Weights of a small GPT-style language model, trained from scratch on English Wikipedia.
Training: a variant of Adam for these matrices, 477M tokens, 7280 steps.
Each number is 500 + 25 x the weight over its row's rms, rounded and kept within 0 to 999. Layers, rows and columns count from 0. Numbers have three digits each. The size before them is the row's rms in percent of the matrix's.

# layer 4 MLP up, 2560x640, rms 0.0289, rows 1346-1386, columns 160-239
094:457471495532519497478475520521435518510470517524504520462505445483494500528479469476500537514500497458520462514512546527453511515481503500486495495514493485498543542498521458475515493539533530500539486526493515538483510518512466468502528500
099:490526483505483520484504474508510473536498541461491509491506502512511529515463523502531524481487527501498476468508546489512476504494548528490529540483474483523506472490503523491509469461526485511492605491485483528493518504482522448486461492
099:533443491482536521458525490488487495480517491498497553507520514500502538472515465522509554542558517536517519470519545553491521470505445494550533524463527489497485475522481517500496474504491448520527496490497467511526514471456461540541466533
085:456470483520481478487497495489499494517458511510489472472505477488472502482479509532472490524457506480482467538479477515483518526496515514538508483522483505488484484503491474479487491526488550488463545518517500495506514527506497484545496512
100:511495443519541501469514547529486503519460556555488487513440489456454518533468534494533574527478490478478505503476495481507501524485515506465486475563509529473505482455522446437486493505485502531532540503504502455521519476493524470470516492
098:515490473523536519473482474504520466527496497500484512483475453484512466479501505517497507522479538517503475518496511549538480503493473532485518499549464475506473517488504497515507483460506525476555500501504474553539517491494493532527506512
100:513452508529517535487494502462482531562505501511509464515521497493512503502478501528507473484532493473493466494496541506491521524494499496530476518494532518457513456501498543537481506516494461506506522525542450525466486504509482510481484527
100:481493488523485509505479487488467476489503545504541463482503546480541494510491499514518521507496514488473473518553506486526510497505488551534487492508522481473539479488520493488491471463499511513503465464527427553467506404476521504536486528
101:497497494515534538528516488469511495500492446458533510437487477509549522526532519522520515522528496503519514500537498478508500486522499481509480490501517511471468466493501519537485502516462474566514541513502487500526549493482464482477513495
095:555493483535521463471530537491506496492537525520485457509499489495499485481515466519516474483500511445487493527500517525472493481486536492519457483477465513469489505471491458483504453464507505520524492499427511484491485482516486499497481465
100:448510488506528510489474510498472480554499496483570471507475519473499560513489498515489486486492495513481471519525548498529479488530428543485523474464488512495527522504473547492439529475501511493532505525507525491519500505472520525448523510
105:486483458518571536499516522498485500498497523482506512506490501503488484530509472476478493496506507472513440504485472485482518481538521508511491454493482534492489512482506429497492501488472497516506500494503503472516500474530512509516494489
098:490526526511516490487521519509531517525486521509524508498451494500501488501527506504496479495501461492485502534492497479500463518506529505524497459499489545485481525543493464488499531485471512516510497483468501475443477476519525522514461524
104:529483495572489482483470492501485473563501479499492506508503494456505522504474548482476506489446531521482462516560551486478513493502506495493534480500491564509510507525501522506448512505533521495512535496509472508535513506502474471515493492
105:490481486516557523505504488488480517542549499534539507501532492498499538525510487521508487497521479530513458495529541479491505471497489511468494512555508518533513464540505519495467518497510492496529507501492509534524499470478509510485534472
095:496478524495514539445514459475576499539479495489510524500474489522515521513476501514494491511526491491525490522534510506515499457465481525428524537506488519495507469507518506461509502473464512490514460492467502492485486483505509518540519513
103:468480491470512534548569459471548513464493527417497512482472501499497533511508485494502544491493480485503484499493530528489477500517490531492522516499504495487541522492499477498521469536484527558489535434527524497460532506511517458517513498
092:462483506528496504511537511477469479462558525500507514507480509469514493477526468514508527525484505464468495497504498482446507531506525486501519491482465510520491492479528485473453503501498475528524493455465529488523511518488461507466507462
099:549509536509500478519490524484464521463470503554515509471523454466520479514519507498486451508500480488521487507476472485510501475492533506481477476515497528442503535460472483500477525482488499521478493503499487472513479488524510540511443538
103:494492470475513528504457507518538478518509500494498491493479454465491502516481522500508540493488518508504503496548502494483490533478485517480496476506498471471541505506519461482541460507496503534524474499482508517490500470522461434507495489
099:493509474573495469545505462502518526501544493435542506515513481508508461511492478502473472502478504519504544481526508513460497520527525517535485515487526541520479507521507486456494498496495488503471517536453525496513475530496479496514511468
094:508481510512509512525505477507482548497496539512480463498500491520474528486464499535545476509481482558483472527516534514472489490493494485509527463534439517500451537496502493492466490509450505515464454501470513489499475510483483486469519483
093:496499497471509512507465507481465515502489505524496462464472468456516487534499506502551528515519532523472494468493497507488506462467457520483532477497501461472484503500575504477439496538470499506451506469503500505513489520471498495502517523
101:485474471519496496469524486498562511446529493497503474521497503507501495521490523543505496527476515483492499503512483475501514525488469520505521460483464515507522499520499474515487551459475482523492476482475450463528511481486533501510480514
107:492538517538522503543494504532504511494552504493503507471515495504543491484496498498487479467514484494512510482558563533489558470476514535523517507513535531536489417493483487490497445532478482489484462476472567514506530529516466518521493513
101:470489498514483486516542505496475479514462501515475507479496504478516467514518517489506501496466536477465508561512467496554490534490527550515497472521525514477510509533525473499512494473449529494461475506522525489503472440536504498524480502
096:498489524488445503484493520478503499572461524509479506470502467519493513513503472482527543465445515482488464501516551510505489500482514521504544540503519488469506502504502480502539488546486516525536467508493529516500532502501492434481480500
096:486485506536502512498516518472536540508483450523507530470478509494526533501516531503516509491515495505521497500499521529465524495495458540496494516483504496485532526536494515498506470507502547477510485502493514520527517449493508466544520509
103:533486505512523552511514489468477478484493503476503540460475486502504506472502501503518509495478498546488506504502518496467524495489488502500525501469490498444492467513551474489501496485510470527533525503505467501492488472551455534524509513
093:506483507522478539492492452491549512537455471496525512480465490492486504505514515492453506493497485509501464499501501522459471556501527482499499493557462487489482494503542523512482540482450497509526544494492459484516504519476506463510487503
096:505490536493467478461489494497474492503469493517527513498437485488462485525500524522488486484504536522475525508487507482508519498477474537488482492518455484483511495498506495482484451485480439537483529505488534480470561461501498521513425526
101:488481492512496497490485477496512500525468541493494540475464495526525542499486511525534489541501494501478516508488527461482539457481519520503505477497512443454527484531525486503508503468479506514470464472515497523505490485476511514495472499
100:457511525492460503470486425524487510527502510481505512512475465506492550513445532451490496492466522523469480546522528493550513474482454545453527487504448463463504494496473483513539493519448546525518469471515564510504499502433472462525485482
093:470513496526525559442496525457541492520493510472508518490505482488469474499462504518481486485503525548498491482502508519473555512507488488517489473520519509490486492500492484489476538420489479493519486511485497472552514450507470485521481500
114:435507426476552512481487514481533411494458495509502540486493539503527515509507534544515532483513486502485498478544504549506520509517517530517526536551517482492547450505525485525528477503474480531503486495512502519475548495539493489539490502
107:496504460509492529524508510492490490530446506506480467472479593474476494517511508518442491517510458505493463549529509481508566453451481460493460538503497520455507524518537507503466529510512460516500503455531479489478491475477498479502511521
096:514499457494542548491481500473517528498512481452527507527498528480555482508486460467485515529511516468487536473414502465473484469513534518524485519455543549503495486517492506456509513492510455474477501505476512505537519493517515497500529465
095:494472495477479481513527495485496479475491521493487525476529490514544479455511512569521514540467480450499519497487488533518501534477569575481537518517470503538494492506567492478498541485462487519464494466563499516533495480499483516514521459
102:495464499470498494476514536512506476503446467490500503492506566449516495516502531469497509502525466496483486497474493495487495464519498534482505544505485534486485478488512493497481519510505477463486451498515547518510464522485497479542484472
103:455478478498482500473466502493451498552495522536487478477491508499473498545438523524493522471497505526481464531524532520483539484485522498509551489518547502464496495483529550502504502542497539489505525501488504484484478499500448541525523499
098:482503490487531491543482490505497479495521522490523514497470547521488536535485576538499489502476518473517465556550540514514516509495508531557533478477502496506486460517502438497540491495478517487493475457508508535508519495482499502490515528
# layer 4 MLP down (transposed), 2560x640, rms 0.0265, rows 1346-1385, columns 160-239
092:550538451465473500503510485531550487453491475447540494499491513542514500492520508522505474451504521542503552492502452481523532481510509485523507507487488489530508473517506554513461513444462478500457471469520474488512469475482525521518475502
099:506490501535515479487486493465504520538494511506502512497485503474459488517531473482527499493503497515479495483517480486479527490513496487519481485513530498485506510504500474497520523519452495523502456507543544514509516499509466527462507484
098:478519480495467506482504534477565506506469509510521476502458460480506476494561459534533459491462477491470457555488454507503470499512499451484462489536517513537478481487476518507497511516502520477494495506477499493510506556510551524465494477
080:539514498515476524493488508555493475511532506478535476524488503489493489522489528533509505436525480540508491502471541473481488498511460479458503529501464470492494512531506521518507516493527469498542479502501497515465506484531541490492526510
101:479509523521466476496501469502509509473529476437487520528539503534541473505490514535503429473529495543516524515560558494470526456503517484535538511466518520522527539507493532539504519526506509525499437511500511570483477505502495519517470488
096:463479537522511476514479515484492525473538496507499497517519525519475535511499486523493512477543457496472486463519490449483545495508525455515508467476545500525503505453538442474499494529467500508444503514492510508474492503519506472476497482
099:478513512515466543525501530489463479494485502497510504450481466530494490528502484491516501532486502547525516478458535528496503534513476539487459489507508509517507495503510451481519484491482543504516472503482475518538505474495550494506527490
111:550532509483564510489482495533526501470539490507514505509481485542530514496535485535500474476487485525492524508494501474450497511510506487493487565502490492490493486511489489516474506491524495537506511524511497466482491502512547460493499524
098:485512501504477519494458539521513514486501534522461491526540515482466506486533520491456470454463501464490510531545478555513513489456467497525518485479468454507506544481489499492504496493500540451475503462495521477468465467519510488501499475
094:465495520491500527546484467513474474510455484465510534466468493477500479508467522510483499500517517508462487513502503478506543503491501492509548518471459473509531482491488520496491485534522505468461490523552481525547506505530523499517514520
099:477465512528531498439538524520496487499475528505498479513513483482491479502446525496539518501510453508472475505494520485499520505512484496439536466539461473513517490464478470514506458512485516497495487533445517577507516530507472508476470500
104:536496545466507470511529501514484517482516514532497512481496546513519478448464514514538523507491475459499474458505537457476513491526514497540523541511469522487506515501513542511512503503499500538490481529486506517503511535534504459552469483
091:489514500504469509510500515470505537503536476449470478484508513503500507491490527489486508498449476511538516480504489509512573448481492496515482519531507481523530419474465537528507487552512505471458502544462522548518475529484516497497488467
101:500513494488501529536531497487490510510501530505490520514464477481524505508490477485474525551503480493520494510475481505489505466455485483490480535470539474478512536466504494480527525528481512477495504505574521458472482536483483506460476499
105:503504507516511539551492480531487483427412515472518481508477477509508482502517511503472539524506490505504538515487470503495522535473501527480479552476533531449495507519510490482531496499514515478477503535522505485519511514528537477517479513
091:539477493473494509533475452466483504517491478511480528504505515470488493507518566545489504494470488539448489481505468539500521548513501495530522510482504459482536486475503527477474509511524475538496523511508494509505522527495510449504505482
096:499510528527432511491459502516480548516492463565488485537503525501508489445490457525486509449509500498535517469522476466515473486480494502505478497490489541438501530509496475516508468484478485502491529537505482469484497508534479519472510468
090:506551490497547507511466508538525502512442489487504525453532514528492490541469528476467473500524494505498489518497480490532490467484532518474472523493570502479515464487475523519494525482509524445488500513548468511475499493507509506544511523
099:497496489488486534456496512476509489505508518444480482490455499498473510472488490491486488516466508486493491523517507492469521535499488511523494518522478483564492531527540506518509476499483456537512516498457514501513536534516519525501547471
104:493481546502526503480482497491546480498448492477531489488461495462498514475505513525472503525530507534513484488518499483494458506532460525472525504546507526462504519477488526503515500497535491544433476484530484475456468509508513460544517501
098:471492506496525541499516489494494471574501515516529450536509489526507551495488546545525481509502536465540488492490481516495509482457513501474493513493488465512528498454528497487462505483518506540517487487521485535479489503482506542469469509
093:472464495470493482483501506495529520500522508505497520466467492479554490488502491471442483489487498500498494460486489442485480480490497537512445557537441482520521489473515532490489503522530508516496494496499498501472490478513469512489472450
096:502479506532508506514501475510491453541536481464500527488472515581502486509501515497472466528486459470487512527503496507514504516476527535498497508513443520463552501491446519486517470505536481478514509546471500506490505489473498472486515509
102:544495511482465526467490484541440504514522503538512502520507497494517512497499484510495495448504494521493521524484519513484508467499486496483492541510509500486484553506450500514510445511504496499518548521515508506517460517472458493492523546
106:472475529506493478467498544478530534487481471472511526524538502493525482519460487461471502483486488449502519478437492511523475486491492496477488511485482527472533518487479500517515536506492514493511493535526474557545516466503525524468455445
103:536482508481523478498481483530533518512526537488487464521507489527463513498474471497472558511516496557520490456485473507462495452534507430468484507495467483454504500484480451492488490540517449501502565486477494509494537572530490519445501491
096:550482528516509497502513502579524482515523476528548514485515475467470545480484539519503485561517529530489524514480485522520512473503475512472512492522517496536535501512488507441465527471515516444468540481471487483482510502483538510546482453
096:530508490521515508522481483541501479555506548496454465517513476485509511489532497490496544483542459526489490506558522520508493514461532524526512476476501524503516489490498476547499525504459487504492522506506469463497482489526531489480503478
104:427472485521471457469497496505519484540461475511506491548488457509514490534482499537482492494554507507501476483525517507482455519523527498480491530583492518502503500496456490515493519493501493528473485488504501460481503502458551471503490444
092:469500510512484516512506503504448474484497533482493511507521495498523483472522492491500484493497500490521531528483517510558514466496484543508495511491520483499520516530506549455491508531541497489477536489514498506500489490463510516521500494
096:510512510513509525504467470492532507501511530468530492486510463563516543504502519494481503531520511477481481507513486482472477541509534490487508510467524520467506482473495477446484542520512501456474465530548466475550468532494501493523527536
101:451528461469508500525488507499549484491514496482493509552508518490518468489508495496496505432473537473479500565523457533501492490527484504490522538499510490503494497495483539536531477508532489522477487473488478505474493533494512479530528474
097:546512492518520501507529532486490482468511507512530479492489468490490462488523508539508526529525477508468476489504500436442475533530526467508457507559498504501479516475487491528476495487506519474485541522474429505496499507512506478484503510
089:521480487466489511503507483491474501517499502500535487468454528557555523467513514504485540525511480492514505507510486463554483497513493493515504509496520550484488499500480510502482483563492521515503482466503482566484508529481496533485495503
105:508445517498489477476496467506468502517498493510487540495541481500528516500444502493469518503545548446492481495497515485496476501520482474465452557493477487500481523475520504471508502514512489478514488544505456514507499519494511496517506495
108:462512571457466493480467521516476503495523498516508502527545450558503482477504499515514527494525508493519504498552512484529508510489453477522498492534484485503499524505465460513510468508446518515470467522521507486517500475529473479506467472
098:531467518536466473478522506529471438500474535553489508476517498534471513527483521522537551507498484519482475535506504517530559505479503490524492504494499462504497459453515512531501472510487543491557496491512463494494512459501522523491484524
096:532524550506506508486519495534484507519535508540532509499475484492452521523479488458477502412538491542497518504535481482488495459504422428515488506495521496453510530472440501529516449513511505490515507490490492482459504539492499522487474572
102:460532498495486506533511507533476516492578521523517499497491502522505500508473440533516471506503549483498518482493529542458509526502525495523528433500495477486513520484495484522510482471459498516486573497486474540487514501510512512502491490
108:542493523527472501509508501524527523457485537521535515480504483479509479512488484480497489516522559516475503532482524515534505487482525510497499485473466491464585500491475509510502516497472507523527494488484504524536541498484511516465496525